Weights of a small transformer language model.
Architecture: RMSNorm before each block, rotary positions, untied embeddings.
Each number is 128 + 24 x the weight over the matrix's rms, rounded and kept within 0 to 255. Layers, rows and columns count from 0.

# layer 6 MLP down, 256x704, rms 0.0389, rows 190-225, columns 616-703
[[152 166 146 112 159 138 116 113  85  99 160 119 141 134 104 126 159 140 120 164 119  97  98 119 121 126 169  94 144  88 159 112  70 161  79 120 114 120 143 121 116 147 138 146  99  91 131 112 113 114 140 121 121 137 128 125 136 111  96 149 126 161 129 109 122 148 131 118  92 126 155 121 161 114  94 108 144 133  95 130 156 128 156 106 118 141 180 100]
 [104 152 125 141 152 160 132 140 116 110 198 145 110 152 102  98 125 102 163 146 113 117  75 153 124 126 124 166 126 111 129 120 168 164 113 156 170 122 120  99 105 167 123 148 148 111 102 143 140 161 161 110 151 100 103 146 104 105 111 147 134 147 140 139 123 172 167 115 126 128 127 122 151 123 158 154 147 156 103 114  94 167 166 179 109 183 109  96]
 [144 145 137 164 147 133 126 183 133 131 135 105 106 157 141 162 116 116 106 170 135 117 151 126 113 136 102 105 114  97 122 114  75 124 102 126 134 130 125 150 148 139 133 148 119 123 114 146 141 136 109 111 124 167 142 111 113 138 165 111 140 122 139 148 108 113 106 123 160 102 129 107  86 122 106 147 153 165  99 107 131  79 144 165 154 148 122 161]
 [122 119 118 144 125 145  91  98 152  85 139 102 117 124 128 126 115 126 120 103 114 178 102 124 150  62 144 116 139 150 140  98 116 113 140  56 114 148 184 124  96  92  75 169 161 132 158 143 120 109 151 140  87 107 146 151  95 168 113 105 130 164 139 148  79  74 106 120 107 130 121  77  91 127 129 152 145 115 173 117 120 135 105 122 120 121 135 134]
 [161 113 137 170 118 137 112 124 118 153 197 153 151 145 149 104 151 100 163 114 125 118 120 126 135 111 113 146 152 118 151 125  89 130 140  92 136 130 124 156 130 125 150 173 134 153 115  98 120 135 141 172 177 137  72 100 129 156 119 108 109 156 101 125 106  91 133 114 155  89 159 149 116 145 118 139 125 115 164 142 132  93 197 111 107  93 122 112]
 [161  44 118 150  60 123 128 147 152 142 131 173 140 117 137 143 144 106 123 126 144 101 117 121 125 155 116 118 164 122 123 134  72 165 121 130 127 137 143 176 138 139 126 171 128 158  21 130 123 100 118  96 125 156 113  96 141 156 111 125 150  97  96  81 140  62 145 167 124 139  97 169 150 148 111 144 125 142 155 118 153  79 114 158 107 112 136 152]
 [109 158 186 166 125 141 111 156 155 124 108 145 105 131 149 125 103 122 108 178  82 136 119 172 174 128 114 122 110 145 101 114 156 111 117 125 127 108 127 116 131 128 145 127 124 179 112 108 137 161 108  93 143 110 173 121 144 100 165  90 138 138 155 153 158 123 166 161  61 146 123 150  92 107  86  89 108 172 110  90  69 142 106 142 143 124 142 151]
 [144 132 128 132 180 133 158 171 102 142 118 160 122 146  68 123  92 131 107 121 112 130 106 129 122  95 132 142 135  73 126 119 106 150 148 173 134 137 132 131 157 145 156 114 188 130  87 135 119 143 127 114 156 114 118  96  93 122 112 116 110 160 158 111  99 142 112  97 102  95  98  77 106 118  87 185 142 148 128  86 106 113 126 117 117 125 164 118]
 [130 163 139 130 134 160  90 107 150 124 129 142  81 146 128 152 158 136  90 134  90 161 123 143 118 122  88 116 143 141 121 150  81 111 107 155 119 134 124 130 107 145 152 141  90 140 113 152 141 122 159 124 137 104 109 141 187  74 129 150 126 160 169 139 132 116 120  81 113 116 110  98 128 112 168 115 118 147 102 140 117 123 153 136 129  82 138 157]
 [109  75 135 100 108 136  90 175  98 105 141 141 100 147 172 123 139 144 124 142 136 142 145 116 115 177 128 115 142 179 139 135 136 131 157 124 128 165 130 143 100 160 103 112 118 145 117 191 128  67 122  81 123 173 117 111 142 147 124 145 153 156 154 130 183 139 120  92 138 133 154 167  65 131 115  91 115 121 130 107 112 141 171 158 110 156  94 118]
 [ 97 102 129 124 138 156 171 114 186 155 136 136 147 149 127 164 115 126 156 151 145 138 129 152 103 139 172 140  85 108  97 157  95 148 131 105 119 185  97 137 120 138  97 108 123 101 124 120 117 116 140 122  97 103 146 180 123 123 149 148  95 155  97 120  99 153 163 129 145 140  97 153 118 120 184 130 139 120 161  91 128 147 145 110  84 114 137 131]
 [124 134 124  85 117 124 153 158 135 133 116  95 147 137 153 113 106 147 112  95 129 165 132  84 127 129 101 152 123 128 117 148  76 130 136 118 141 138 125 116  93  97 169 132  96 188 114 159 154 138  84 122 150 129  95 120 103  91 136 169 112 142 144  67 170 134 120  99 153 138 131 211 119 115 124 128  97  97 124 129 128 120 104 118 113 103 105 142]
 [129  89 129 140  91 137 103 113 108 135 158 131 123 141 102 114  96 139  97 102 136  99 152  84 125 138 120 140  97 108  69 160 156 131 107  91  87 122 154 142 133 122 117 149 134 140 165  72 149 135 164 137 127 137 145 118  93 164 102 108 130  92 131  88 141  89 128 148 118 110 152 133 154 134  95 131  61  82 106 144 122  74 167  99 123 142 126 119]
 [130 134 137 119 125 173 140 138 140 112 106 120 140  66 121 126 148 119 105 125 171 101 120 125 114  83 152 113 148 155 158 161 140 126 159 157 141 141 135 133 169 132 144 178 119 138 177 137 106 128 142 160  98 122  88  98 125 120 141 110 120  93 100 130 132 117 113 130 121 162 154 146 127 151 131 124 114 172 104 152 135 131 124 143 136 142  91 124]
 [139 131 143 112  93 136 121 151 155 159 120  82 136 123 139 156 126 104 123 108 105 103 118  94 143 128  88 126 134 174 122 152 137 133 135 141 162 116 141 127 154 114 158 135 141 120  99 108 143 119 127 138 124 161 150 125 112 119 127  93 136 127 117 125 103  90 109 110 120 164 126 120 121 130  65 109 109 140 112 132  96 135 126 162 180 143 146 181]
 [ 83 110 129 151 125  97 158 117 202 119 160 146 105 138 178 141 121 133 130 154 123 139 111 135 123 137 107 141 107 177 159 146 106  93 138 128  86  98 163 154  91 149 177 124 168 143 120  93 130 106 135 137 125  99 121  89 146 139 112 106 111 135 110 129  84  81 124 148 144 129  61 117 120 136 110 109 122 159 146 151 158  87 152 131 143 128 107 123]
 [119 117 118 158 141  76 104 160 112 121 137 149 123 131  91 122 112 117 154 105 173  94 135 141 147  97 133 148 143  76 125 115 110 146  87 149 105 151 133 122  84 140 127 148 135 158 121 101 149 137 127 137 157 161 104  97 154  95 157  67 114 144  67 148 151 116 113 135 144 119 144 151  99 116  91 129 125 120 139 135 130 177 184 137 159 104 126 162]
 [140  93 106 135 110 120 142  97 123 127 126 190 117 162 102 141 133 168 140 172 142 116 123 144  97 180 146  82 109 165  99 149 160 127 162 167 123 122  70  99 170 142 140  99 132 145 127  74 153 102 139 122 126 101 144 147 171 183 160 183 115 133 125 162 118 147 106 114 104 107 147 103 138 137 166 157 115 100  96 146  68 118 145 102 120 118 114 124]
 [161  78  91 144 147 129 140 134 106  95  92  98 123 119 129 155 144  42 131  98 146 132 154 146 117 108 127 112 103 107 135 144  93  78 114 152 112 116 110 124 135 155 152 140 110 137 168 142 145 168 105 143 141 130 121 154 149 144 131 135 130 135  84 118  97 167 117 121 124 144  99 139  97 106 102 149 104 126 146 117  93 118 117 147 128 131 119 147]
 [175  65 124 129 119 128 105 143 193 150 117 107 102 185 163 123 121 119 120 106  98 157 102 149 163 125 126  92 121  95 120  79 153 180 165 130 123  82 104 154 104  57 115 132 132 165 107 134  84 135 139 131 150 118 110 123 157 155  85 154 134 122 167 118 127  67  95  91  86 181 141 101  98 163 106 111 148  94 115 103 160 106 123 136 158 119  98 131]
 [107 138 136 123 110 104 146 134 137 117 170  98 161  99 128 172 101  84 139  85 244 134 122 179 157 139  52 129 106  96 127 152 128  82 168 112  91 137 124 130 102  97 129 143 151  89  88 141 148 127 120  90 119 173  88  99  95 190 102  93 189 137 109  59 126 148 150 141 150 102 152 129 128 158 116 118  92 107  94 130 105 127 141 188 119 105 152 107]
 [120 151 150 118 102 133 168 161 129  94  81 148 155 137 146 115 125 102 123 146 134 166 106 160 103 139 157 165 127 143 128 130 120 131 172 124 118 131 103 109 142 158  79 123 117 137 121 133 136 173 135 144 159 148  99 127 146 123 123 138 130 160 118 115 155 133 125 147 117 149 118 117  96 138 153 129 146 104 115 123 131 138 149 183 153 122 135 156]
 [111 148 149 153 101 142 160 143 121 103 116  97 120 134 157 104 123 104 172 162  83 118 109 136 135 108 101  95 115 153 102  89 138  77 148 161 114 110  91 119 123 131 146  99 135 162 151 139 159 167 126 143 138 158 122 131 130 120 107 153  77 124 146 121  97 135 148 123 146 136 147 122  85 151 102 130 151 109 129 131 101 124 100 135 100 122 183 114]
 [138 139  88 136 128 144 132 119 174 143 139 153 120 126 181 119 111 118  70 152 141 126 153 117 140 130  96 131 126 119 103 100 101 107 138 121 103 161 142 121 187 188 113 151  62 188  98 142 146 120 117 118 112 137 125 147 160 141 123 217 172 103 151  33 136 140  97 124 129 106 123 125 162 115 139 141 122 146 123 121 122 146 127 142 121 123 133 123]
 [ 91 125 128 137 120 121 122 127 189 124 177 175 152 113 118 145 134 113 164 117 128 132  93 145 133 104 144 117 154 123 120 122 144 141  85 147 114 126 110 108 116 135 139 101 143 119 109 117 136 152 109 144 125 139 106 110 119 135 124 130 110 136 108 162 114 131 126 141 165 134  90 135 114 115 121  94 127 163  89 111 134 132 174 144 100 157 120 141]
 [127 140 137 147 106 127 139 104 122 125 126 140 113 114 121 145 145 156 133 111 162 107 120 133 137  91 152  78 145  99 120 110 150 150  81 132 168 137 142 123 131 102 163 175 104  89 144 156 136 163 125  97 129 162 119 128 110 128 173  89 181 140 110 144 117 136 161 155  82 123  88 131 113 114 146 100 160 119 149 119 126 134 137 150 104 109 116  93]
 [137 104 129  86 181 139 159  87 147 136 120 139 137 134 140 163 128 127 156 142  71 120 108 166 104 112 133 154 118  89 124 133 146  94 112 121 120 123 147 132  99  83 116 168  78  78  90 147 128 134 109 132 161 144  90 148 138 106 134 117 144 135 109 134 123 145 114 118 117  94 109 152 115 115 118 121 121 102  95 101 131  97 110 112 106 155 125 119]
 [103 120 119 119  81 171 129  79 105 132 176 103 164 178 109 159 157 127 113 153 115 191 134 112 108 191 151 146 143 123 111 151 150 153 103 129 154  79 123 111 160 158 148 139 100 162 142 103 133 137 152 141 177  91 143 153 120 138 100 140 113 160  92  66 117  92 131 152 129 142 135 157 140 131 129  99 123 123 127 158 116 138 135 169 112 135  99 133]
 [136 149 103 137 147 118 105 149 132 146 126 107 128 137 169 138 138 159 128 124 174 158 125 164 133  84 113 117 128 107 144 119 118 182 188 140 164 123 131 125  88 151  91 103 124 115 124 132 101 168 131 121 113 130 127 107 113 137 129 111  98 115  88 109 116 174 109 157 129 116 105 139  60 145 138 121 121  90 124 128 114 110 147 149 118 132  93 156]
 [133 151 112  85 126 129 168 159 159 121 136 142 178 102 137 128 127  97 118 130 118 126 100 101 115 124  84 125  69 187 135 126 169  71 154 135 109 109 108  95 128 165 184 150 138 106 140 133  93 130 104  89 123 143 142 151 103 138 177 142  95 147 157 132 108 139 147  98  86 166  99 157  85 116 130 144 136 118 111 119 120  94 174 126 150 150 152 141]
 [120 110 170 133 150 153 149  90 107 118 143 153 119 154 138 108 100 142 133 149  74 153 140 142 175 126 131 141 160 162 108 155 101 152 102 134 146 118 158 123 133 112 158 109 101 139 124 115 125 139 156 126 133  63 152 135 128 140  83 140 117 155 150 144 141 134 123 161 145 105 161 121 159 133 136 108 148 113 136 115 114 129  89 135 130 132 133 133]
 [125 136 133 156 108 116 117 142 118 120 142  97  71 131 147 121  86 141 129 160 126 116 113 100 135 173 106  74  87 128 119 134 146  68 148 116 115 100  86 147 111  88 141 128 158 117 117 133 101 120 147 114 143 153 125 112 134 156 159  57 151 107  86 172  98 109  94  85 177 128 124 120 123 139 115 123  95 153 133 154 124 101 133 117 139  97 120 133]
 [128 154 113 108 150 148 120 114 105 111 118 156 132 145 107  94 175 129 106 114 120  99 118 144  95 114 129 140 108 126 161 131 148  98 186 143 126 141 113  80 129 126 147 115 119 152 101 116 129 107 139  85 115 120 131 146 146 110 137 106 162 161 122 134 130 135 110 136 120 128 125 154 128 124 111  67 183 112 129 138  90 146 126 115 117 152 139  93]
 [142 129 147 115 124 119 137 164  82 167 126 145 151 111 132 117 140 113 147 143 187  98  93 129 156 148  84 157  97  91  98 128 117 121 134 134 125 140 122  99 105 130 132 130 135 135 149 132 144 132 115 151 111 168 128 133 173 131 135 115 102 133  90 153 150 122 128 154 132 180 148  95 183  92  81 129 139 104 144 161 184 105 153 157 119 145 101 132]
 [127 117  95  86 102 126 140 142 119 136  73 138 162 144 111 166 112 114 151  87  96 124 107 119 140 121 157 161 104 105 163 165 108 108 131  85  68 126 137 129 118 120 125 124 151 163 135 150 115  87 122 124 149 106  76  86 116 112 150 140 124 115 124 135 142 130 118 151 114 146 124 111 149  98 129 113 175 150  62 101 151 169 112 115 177 141 125  66]
 [178 139 130 153  88 153 149 116 160 184 127 103 107 113 149 152 126 117 166 132 120 155  83 113 132 115 106  86 152 151 106 117 140 104 111 180 122 123  83 138 103 138 135 108 121 161 110 127 137 141  98 152  99 143 120 143 125 127 138  86 119 141 106 189 134 124 109 113 145 120  60 116 123 111 133 102 136 134 162 121  96 118 127 133 114 144 121 156]]